{
  "d_model": 192,
  "n_head": 3,
  "qk_norm": false,
  "attn_scale": 0.125,
  "init_std_o": 0.00696,
  "init_std_down": 0.00348,
  "beta1": 0.95,
  "schedule": "wsd",
  "seq_len": 256,
  "train_tokens": 438700000
}
Each number is 128 + 32 x the weight over the matrix's rms, rounded and kept within 0 to 255. Layers, rows and columns count from 0.

# layer 9 MLP down (transposed), 768x192, rms 0.176, rows 152-183, columns 48-95
[[ 78 106 163 178 164 153 153 128  80 143 109 150 119  98 125 141 111 153 148 128 130 133  76 120 136 108  90 142 154 171  86 176 101 125 106 102  89 134 116 139 132 144  56  98 162 143  65 118]
 [117 113  92 129 123 101 192 133 128 134 141 113 108 105 121 101 132 124  86  74 101   0  51  87 115 149 159  87 122 160 164 195 148 173 149 170 110 166 130 157 145 169 139 144 148 130 140 107]
 [178 131 152 152 142 165 132  91 134 117  96 132 113  88 112 185 133 191  62 130 166  90 137  87 105 152 137 147 102 124 161 128 148 171 123  53  27 166  96 134 117  98 142  79 179 155 108 127]
 [153 106 105 110 142  72 104 124 110 123 101 125 114 159 153  66 127 133 131 117 115 147 131 153 152 130 130 113 114  94  64 141 119 184 126 101 211 141 117 113 105 127 153 156 143  73 184 133]
 [102 153 240 151 128 138 146  49 147 100  94 142 124 112 121 139 116 164  90 185  87 126 167 163 147 132  96 152  96 129 104 111 144 112 140 108 120 102 140 155 139  95 170 156 144 159 139 135]
 [124 185 102 122 144 139  87  88  75 139  98 165 151  98 100 130  69 107  92 140 129 120 116 112  72 170  94 166 138 156 138 147  87 133 157 155 121 157 105 138 128  98 124 143 148 139 102  87]
 [140 156  73 125 163 181 154 142 115 117 126 111  98 174 151 123 151 149  77 128 197 149  69 154 117 110 123 141  95 112 148 145 108  79 138 130 131  56 161 143 125 102 156 184  52 213 143 166]
 [123 119 141 120 106 157 112 141 141 184 107 125 142 150 179 131 140 152  89 110  84  92 179 116 119 132 105 129  98 110 119 169 137 118 158 123 149 104 111  90 111 109 173 147 133  63 152 118]
 [134 219  40  68 134 174  95 160 142 127 112 116 117 174 180 157 124  89 125 165  82 191 103 178  70 161 135 173 124 131 166  72 162  68  73 106 163 119  79 174 153  83 109  54  70 154 109 158]
 [140 128 185 110 135 169  37 124 106  94 108 139  66 132  86  92 158 137 137 154 116 160  91 128 128 117 116 127 187 137 132 144 123  54 190 179 125 152 147 150 116 128 137 184  97  92  75 128]
 [ 85 103 126 132 127 164 127 133 165 113 124 173  98 164 140 107 138 112 152 141 106  96 137 116 106  65 166 140 108 106 100 133 143  33  84 156 168 112 102 116 117 101 145 158 108 120 129 110]
 [134 147  77 134 136 111  98 223 116  92 128 116 125 147 166 115 124 167 151 116  98 136 182 145 169 111 162 172  52  66 130 149 141 163 153 130 119 111 176 144  87 150  95 132  96 208 111 124]
 [ 98 104 161 168 180  85 172 140 107 161 114 155 106  78 120  97 132 102 137 143 104  85 102 129 173 100  84 147 103 150  92 106 137 155 160 138 151 126 183 116 126 116 182 138 127 114  86 127]
 [ 96 110 141 181  98 128  92 114 169  96 131 184  94 122 129 187 141 143 165 162 145 173 141  98 172 105 139 101 136 175 121 147 179 131  94 104 135  85 131 143 229 170 111 154 140  75 125 106]
 [181 129 165  99 160 114 170  98 125 176 111 111 136 151 114 182 149 156  98  56 172 136 111 132 108  82 137 108  99 121 153 191 101 104 143 102 181 135 148 136 152  71  97 178 112 111 123  55]
 [122 128 156 147 147 145  87 151 144  44 157 112 207 155 170 125 133  73  98 140 119 162 117 163 157 118  88 151 138 167 141 159 141 101 113 131 201 116 129  78 127 158 108 146  71 122 128 116]
 [ 14 141 121 193  94  84  91  75 135 210 143 120 142 152 121  97 117 108 107 119 135 185 148 192  89  86 118 152 161 153 168 135 138 128  91 148 115 132 120 114 190 105  95 151 145 136 178 107]
 [169 136 129 131  92 117 144  99 101  86 175 138 113 120 126 134 137  96 159 122 140  98 156 112  89 139 142 157 129 166 154  89 105 175 102 119 136 109 112  91 108 106  88 100 181 161 102 100]
 [157 184 130 120 152 132 133 137 151 112 119 170 165 160  97 167 109 162 146 139 132 104 141 112 178  77 148 118 153 180  70 100 181 137  97 104 123 132 143  90 156 103  81 108 159 124 146 102]
 [ 98 147 128 129  94 137 149 127 166 132  71 123 116 120 130 102 100 173  90  96 106 134 126  72 134 111 239  77 153  91 110 101 141  87 120 157 157 190  66  51 130  91 193 125  96  66 148 199]
 [134 113  91  97 123 131 136 136  95 227 128 183 136 161  57  58 135 120 103 128 117 104 129 174 128 126  90 164 148 142 150 130 189 102 113 152 185 116 179  31 137  57 155 217 138 104 174 118]
 [140 154 155  62 132 124 141 123 174 169  84 141 144 178 118 182 117 160 134 112 151  76 135 122 138 104  90 152  62 111 129  65 156  97 144 132 126 103 134 103 122 204 151 125  91 164 223 187]
 [ 65  92  56 125 117  81  85 107 147  52 100 149 179 126 164 118 171 111 168 206 115 128 155 102 158  82 145  74 177 154  61  76 156  78  94 141 141 104  69 194 131  87 102 133 106 110 191 137]
 [145 106 119 183 176 127 121 181 145 149 200 173 200 116 105 155  89 156 119 141  71 114 105 125  41 149 115  48 109 148 119  89 134 103 171 100 182  82 151  84 101 127  72 169 112 133 155 135]
 [131  94 123 119 125 143 139 163 113 121 104 212  81 135 155 170 116 149 155 144  99 144 137 137 115 168 182 134 141  99  90 179  87 113 138 156 106 148 109 141 120 166 114 111 112 124 150 110]
 [ 98 137 135 171  80 142 130 120  98 158 117 145  68 140 131 110 111  90  75 153 124 150 172 154  76 153 120  97 155 132  97  87 139  91 123 139 123 117 140  91 141 129 122  88  97 149 116 131]
 [151 135 127 114 124 136  59 121 117  68 138 110 148 113 147 133  89 159  59 115  95  78  46 123  75 138 157 144 143 155 133 157 171 165 150 143 104 238 144 169 140 147 117 115 132  94 150 135]
 [114 160  88 169  79 148 183 159  99 104 118 195 123 141 164 172 113 119 131 173 133 131  85 140 113 249 114 147 119 137  87 113 142 107 162 139 144 103 143 174 143 137 138  56  99 118 143 164]
 [ 78  73 112 132 126 110 152 115 120 137  74 139  98 119 115 130 126 113 191 128  97 116 120 116 160 183 126 140 114 136 127 152 147 134 148 186 189 165 140 136 103 163  94  94 136 147 132 134]
 [ 94 111  76 168 141  77 167 111 122 103 168 171 148 142 160 116 127 205 165 159 107 132  94 110 171 140 141 154 170 103 132 161 201 137 150 147 158  87 121  76 166 133 175 167  99 139 137 119]
 [ 91 123 150 179 114 114  18  76  92 104  96 120 145  79 166 118 153  73 112 102 112  74 167  78 146 176 107 166 142  77 121 107 135 180 153 100 164 156 165 193 144 133 104 132 124 141  85 126]
 [127 132  94 175 119 101  93  93 130 154 124 143 157 155 122 221 189 112  79 121 118 189 132  83 120 137 140 120 126 122 136 118 157  88 100 107  95 160 135 151  85 136 122 170  55  77  81 116]]
# layer 9 MLP up, 768x192, rms 0.168, rows 153-184, columns 48-95
[[141 167 171 198 113 117 150 145 160 143  78 156 104 175 122 148 107 131  81 121 120 107 137 195 120 135 144 134 144 133 108 117 140  53 122 103 137 122 142 103 122 146 130 162 121 174 111 131]
 [113 129 154 125 112 162 142  98 104 196 116 129  96 134 108 126 124 115  77 181 163 139 168 109 122 110  96  99 154 135 170  98 126 128 114 135 138 148  98  72  67 114 109 119 162 165 123 155]
 [137 139 127 179 153 105 201 140  98  35 126 131 133 147 103 102 122 134 128  97  91 110 114 173 172 113 133  77 102 118 154 170 103 180 110 108 136 109 107 186 102  55 121 160 148 123 166 128]
 [205  48  95 179 137 124 157  79  56 133 172 142 109 154  99 124  90  81 139 127 167 120  83 159 122 131  76  92 138 100 118  85 151 147  93 143 137 192 128 145  75 173  64 141 122  74 134 158]
 [146 164 120 151  73 160 116 183 145 171 131 181 144  71  78 113 137 187 133 132  92  92 153 186 126 152  75 178 186 121 130 187 119 124 105 179  98 116 124 143 152 125 144 153  77 121  35  71]
 [150 201 148 132  96  71 122 103 115 148 145 175  87 129 113 121 103 113 132  99 168  94 130 179 105 139  93 105 131 165 139 105 135 149 159 104 117 132 128  54 146 119 139 126 139 139  79 152]
 [159 133 106 142 148 123 128 105 121 140 133 133 111 140  82  75  96 148 118  79 129 121  53 165 121 117 136 176 150 131 136 106 121 128 133  96  84 130 162 152 117 112 135 104 107 146 199 151]
 [170 150 150  78  93 194 109 166 166 141 111 104 113 145 127 101 171 150 171 152 121 109 141 158  61  81 137 158 120 134  82  57 126 195 139 150 143 167 181 113 115 122  66 146 105 149 153  98]
 [128  75 110 100  78 145 129  81  98  82 131  76 140 169 200  56  99 180 102 150 147 167 157 126 114 149 214 135 135  94 126 149 144 116  59 104 171 161 137 106 114 129 153  93 162  88 125 120]
 [127 134 157 120  68  63 136 108 101 129 194 126 118 113 105 130 180 101 170 122 129 139 118 157 132 119  83 129 134 124 118 152 115 132 168 167  85  93 116 151 139 137 153 110 201 123 104 102]
 [128 153 118 111 175 113 137 123  83 154 160 157 139  39 141 132 130 149 120 130  71 122 154 150  96 163 153 122  71 142 123 124 141  92 146 110 109 168 138 167  71 136 142 144 166 127 109 175]
 [161 151  89 110 154  73  96 133 124 160 141  79 138 133 101 165 128 124 164 121 117 181 111 127  92  70 149 143 145  84 133 115 138  97 142  84 188 110  60 126 114 142 149  65  92 173  91 127]
 [168 155 148 201  70 138 172 132 138 120  91 164  78  79 103  71 163  85 100 165 119 175 150 172 163 138 151 120 127 186 159 163 156 118 167 169 113 118 162 105 142 162 149 141 128 135 181 174]
 [135 163  81 125 154 152 135 117 133 138 160 121 142 113  67 118 110 134 150 162 157  98 141 111 159 173 180 136 122 137 133  44 108 101  54 111 184 143 150 135  89  63 172  66 110 163 141 147]
 [105  95 172 170 122 177  96  81 142 117 128 130  57 115 120 119 110 133 157 124 107 152 140  70  45 104  95 139  78 139  55 154 164 141 143 108 136 141 112 138  67 108  93 108 124 140 107 101]
 [220 162 198 191 164  83 149 115  97 149 151 118 171 140 107 139 159 116 145  87 135 153 164 142 123 111  85  53 146 149 163  99  28 133 140 179  82 132 116 143 199 111  77 136  75 117  93  96]
 [113 140 137 101 115 117 127 129 176 104  61  87 104 177 123 148 168 123 138 143 168 114  70 215  91  39 178 100 121  73 107  97 155 125 147 118 152 112 183  87 142 147 149 154 130  84 136 119]
 [225 191 172 127 107 114 120 104 170 126 165 205  80 128 138  90 101 124 133 101 127  84  89 168 106 123 110 154 136 135 177 187  87 138 155 114 120 149 160 149 139 190 133 119 135 127 155 131]
 [209 169 133  85 117  88 154 167  76 126 119 106 168 124 142 148 151 153  72 153  77  94 106 149 130 190  91 115 143 151 172 158 107 135 124 204 121  86 157 148 102  92 138 132 142 128  93 125]
 [107 181 152 156 204 120 121  93 175  91 184 111 105 156  97 116 160 154 100 121  71 185 120 102 146 113 137 123 174  97 131 168  90 116 212 156  88 152 129 133 161 170 175  89  48 149  89 136]
 [133 190 128 156 164 107 113 158 130 109  87 116 127 132 127 169 124 123 156 133 117 129 102 137  91  91 118 118 148 181 124 135 150 156 144 129 100 102 193  97 126 107 128 112 122  72 150 149]
 [111 126 144  97 146  78  78 142 152 145 166  43 140 107 157 138 145 178 115 147  93 129 131 116 133 130  78 128 158  98 124 156 170 129 113 179 151  83 161 153 111  82 161 144 145 141 139  70]
 [100 127 123 151 151  67 108 142  82  93 140 113 167 111 125  75 180 204 143 146 142 105 144 138 169  75  92 101 137 167 148 116 162 107  96 134  75 134  89  79 111 101 131 152 174  98 108  13]
 [126 200  97 155 138 149  88  75 126  77 130  80 168 146 144 105 149 123 136  96 134  66 109 127 129 146 118 124 173 133 100  95 158  94 108  94 138  94 161  81 140  99 161 157  81 128 115 153]
 [120 140 119 116 126 175 101 167 124  87 133 120 137 114 128 141 121 154  80  88 118  99 138 113 142 140 134 176 163 134 158 149 110 133 135  99  90 111  77 149 126  73 150 137 163 127 130 112]
 [112  98  84 185 137 145 142 129 146 132 143 152 178 150 161 129 147 124 146 169 147 165 138  48 140 108 125 122  75  94  97 109  99 140 144 148 169  77  80 149 110 172 119 101 148 126 148 125]
 [188 140 163 131 172 110 108 111 157 162  93 100 100 125 119 112 134  91  71 139  95  80 149  49 101 120 179  70 130  91 117 166 119 129 150 117 126 175 131  99 140 200 103 138 133 129 104 145]
 [119  99 156  98 159 108 144 137 137 147 127 116 184 142 189 140  74 100 118 137 135 118 129  69 146 137 119 108 133 174 171  53 153 113 141 113 146 129 156 134 177 134 130 133  82 106 156 178]
 [174 138  95 140 109 110 118 105 108 158 161 141 141  92  99  98 157 148 144  95 118 137 220 170 149 131 166 100 145 127 101 123 153 134  70 114 135 171  90 153 106 105 154 186 130 152 105 157]
 [152 104 126 106 133 110  92 168 133 125 124 130 121 150 147 188  74 150 170 127  70 115 154  99 121 103  87 113 105 118 186 133 173 134 143 125 119 142 131  70 158 153 109 121 113 103 150 120]
 [159 112 121  94  81 100 161 139 124 179 171 176 116 148 155 117 155 148 116 134 123  99  98 123 126 132 144 114 122 119 103 179 141 186 160 103 193  46 101 107 146 127 126 122 164 114 127 105]
 [ 68 122 163 106 144 226 115 154 136  70 145 146  87 122 122  66 141 141 147 166 224 147 107 133 101  37 131 121  65 128 115 132 125  98 140 175 122 199 120  93 152 135 146 103 120 143 213 144]]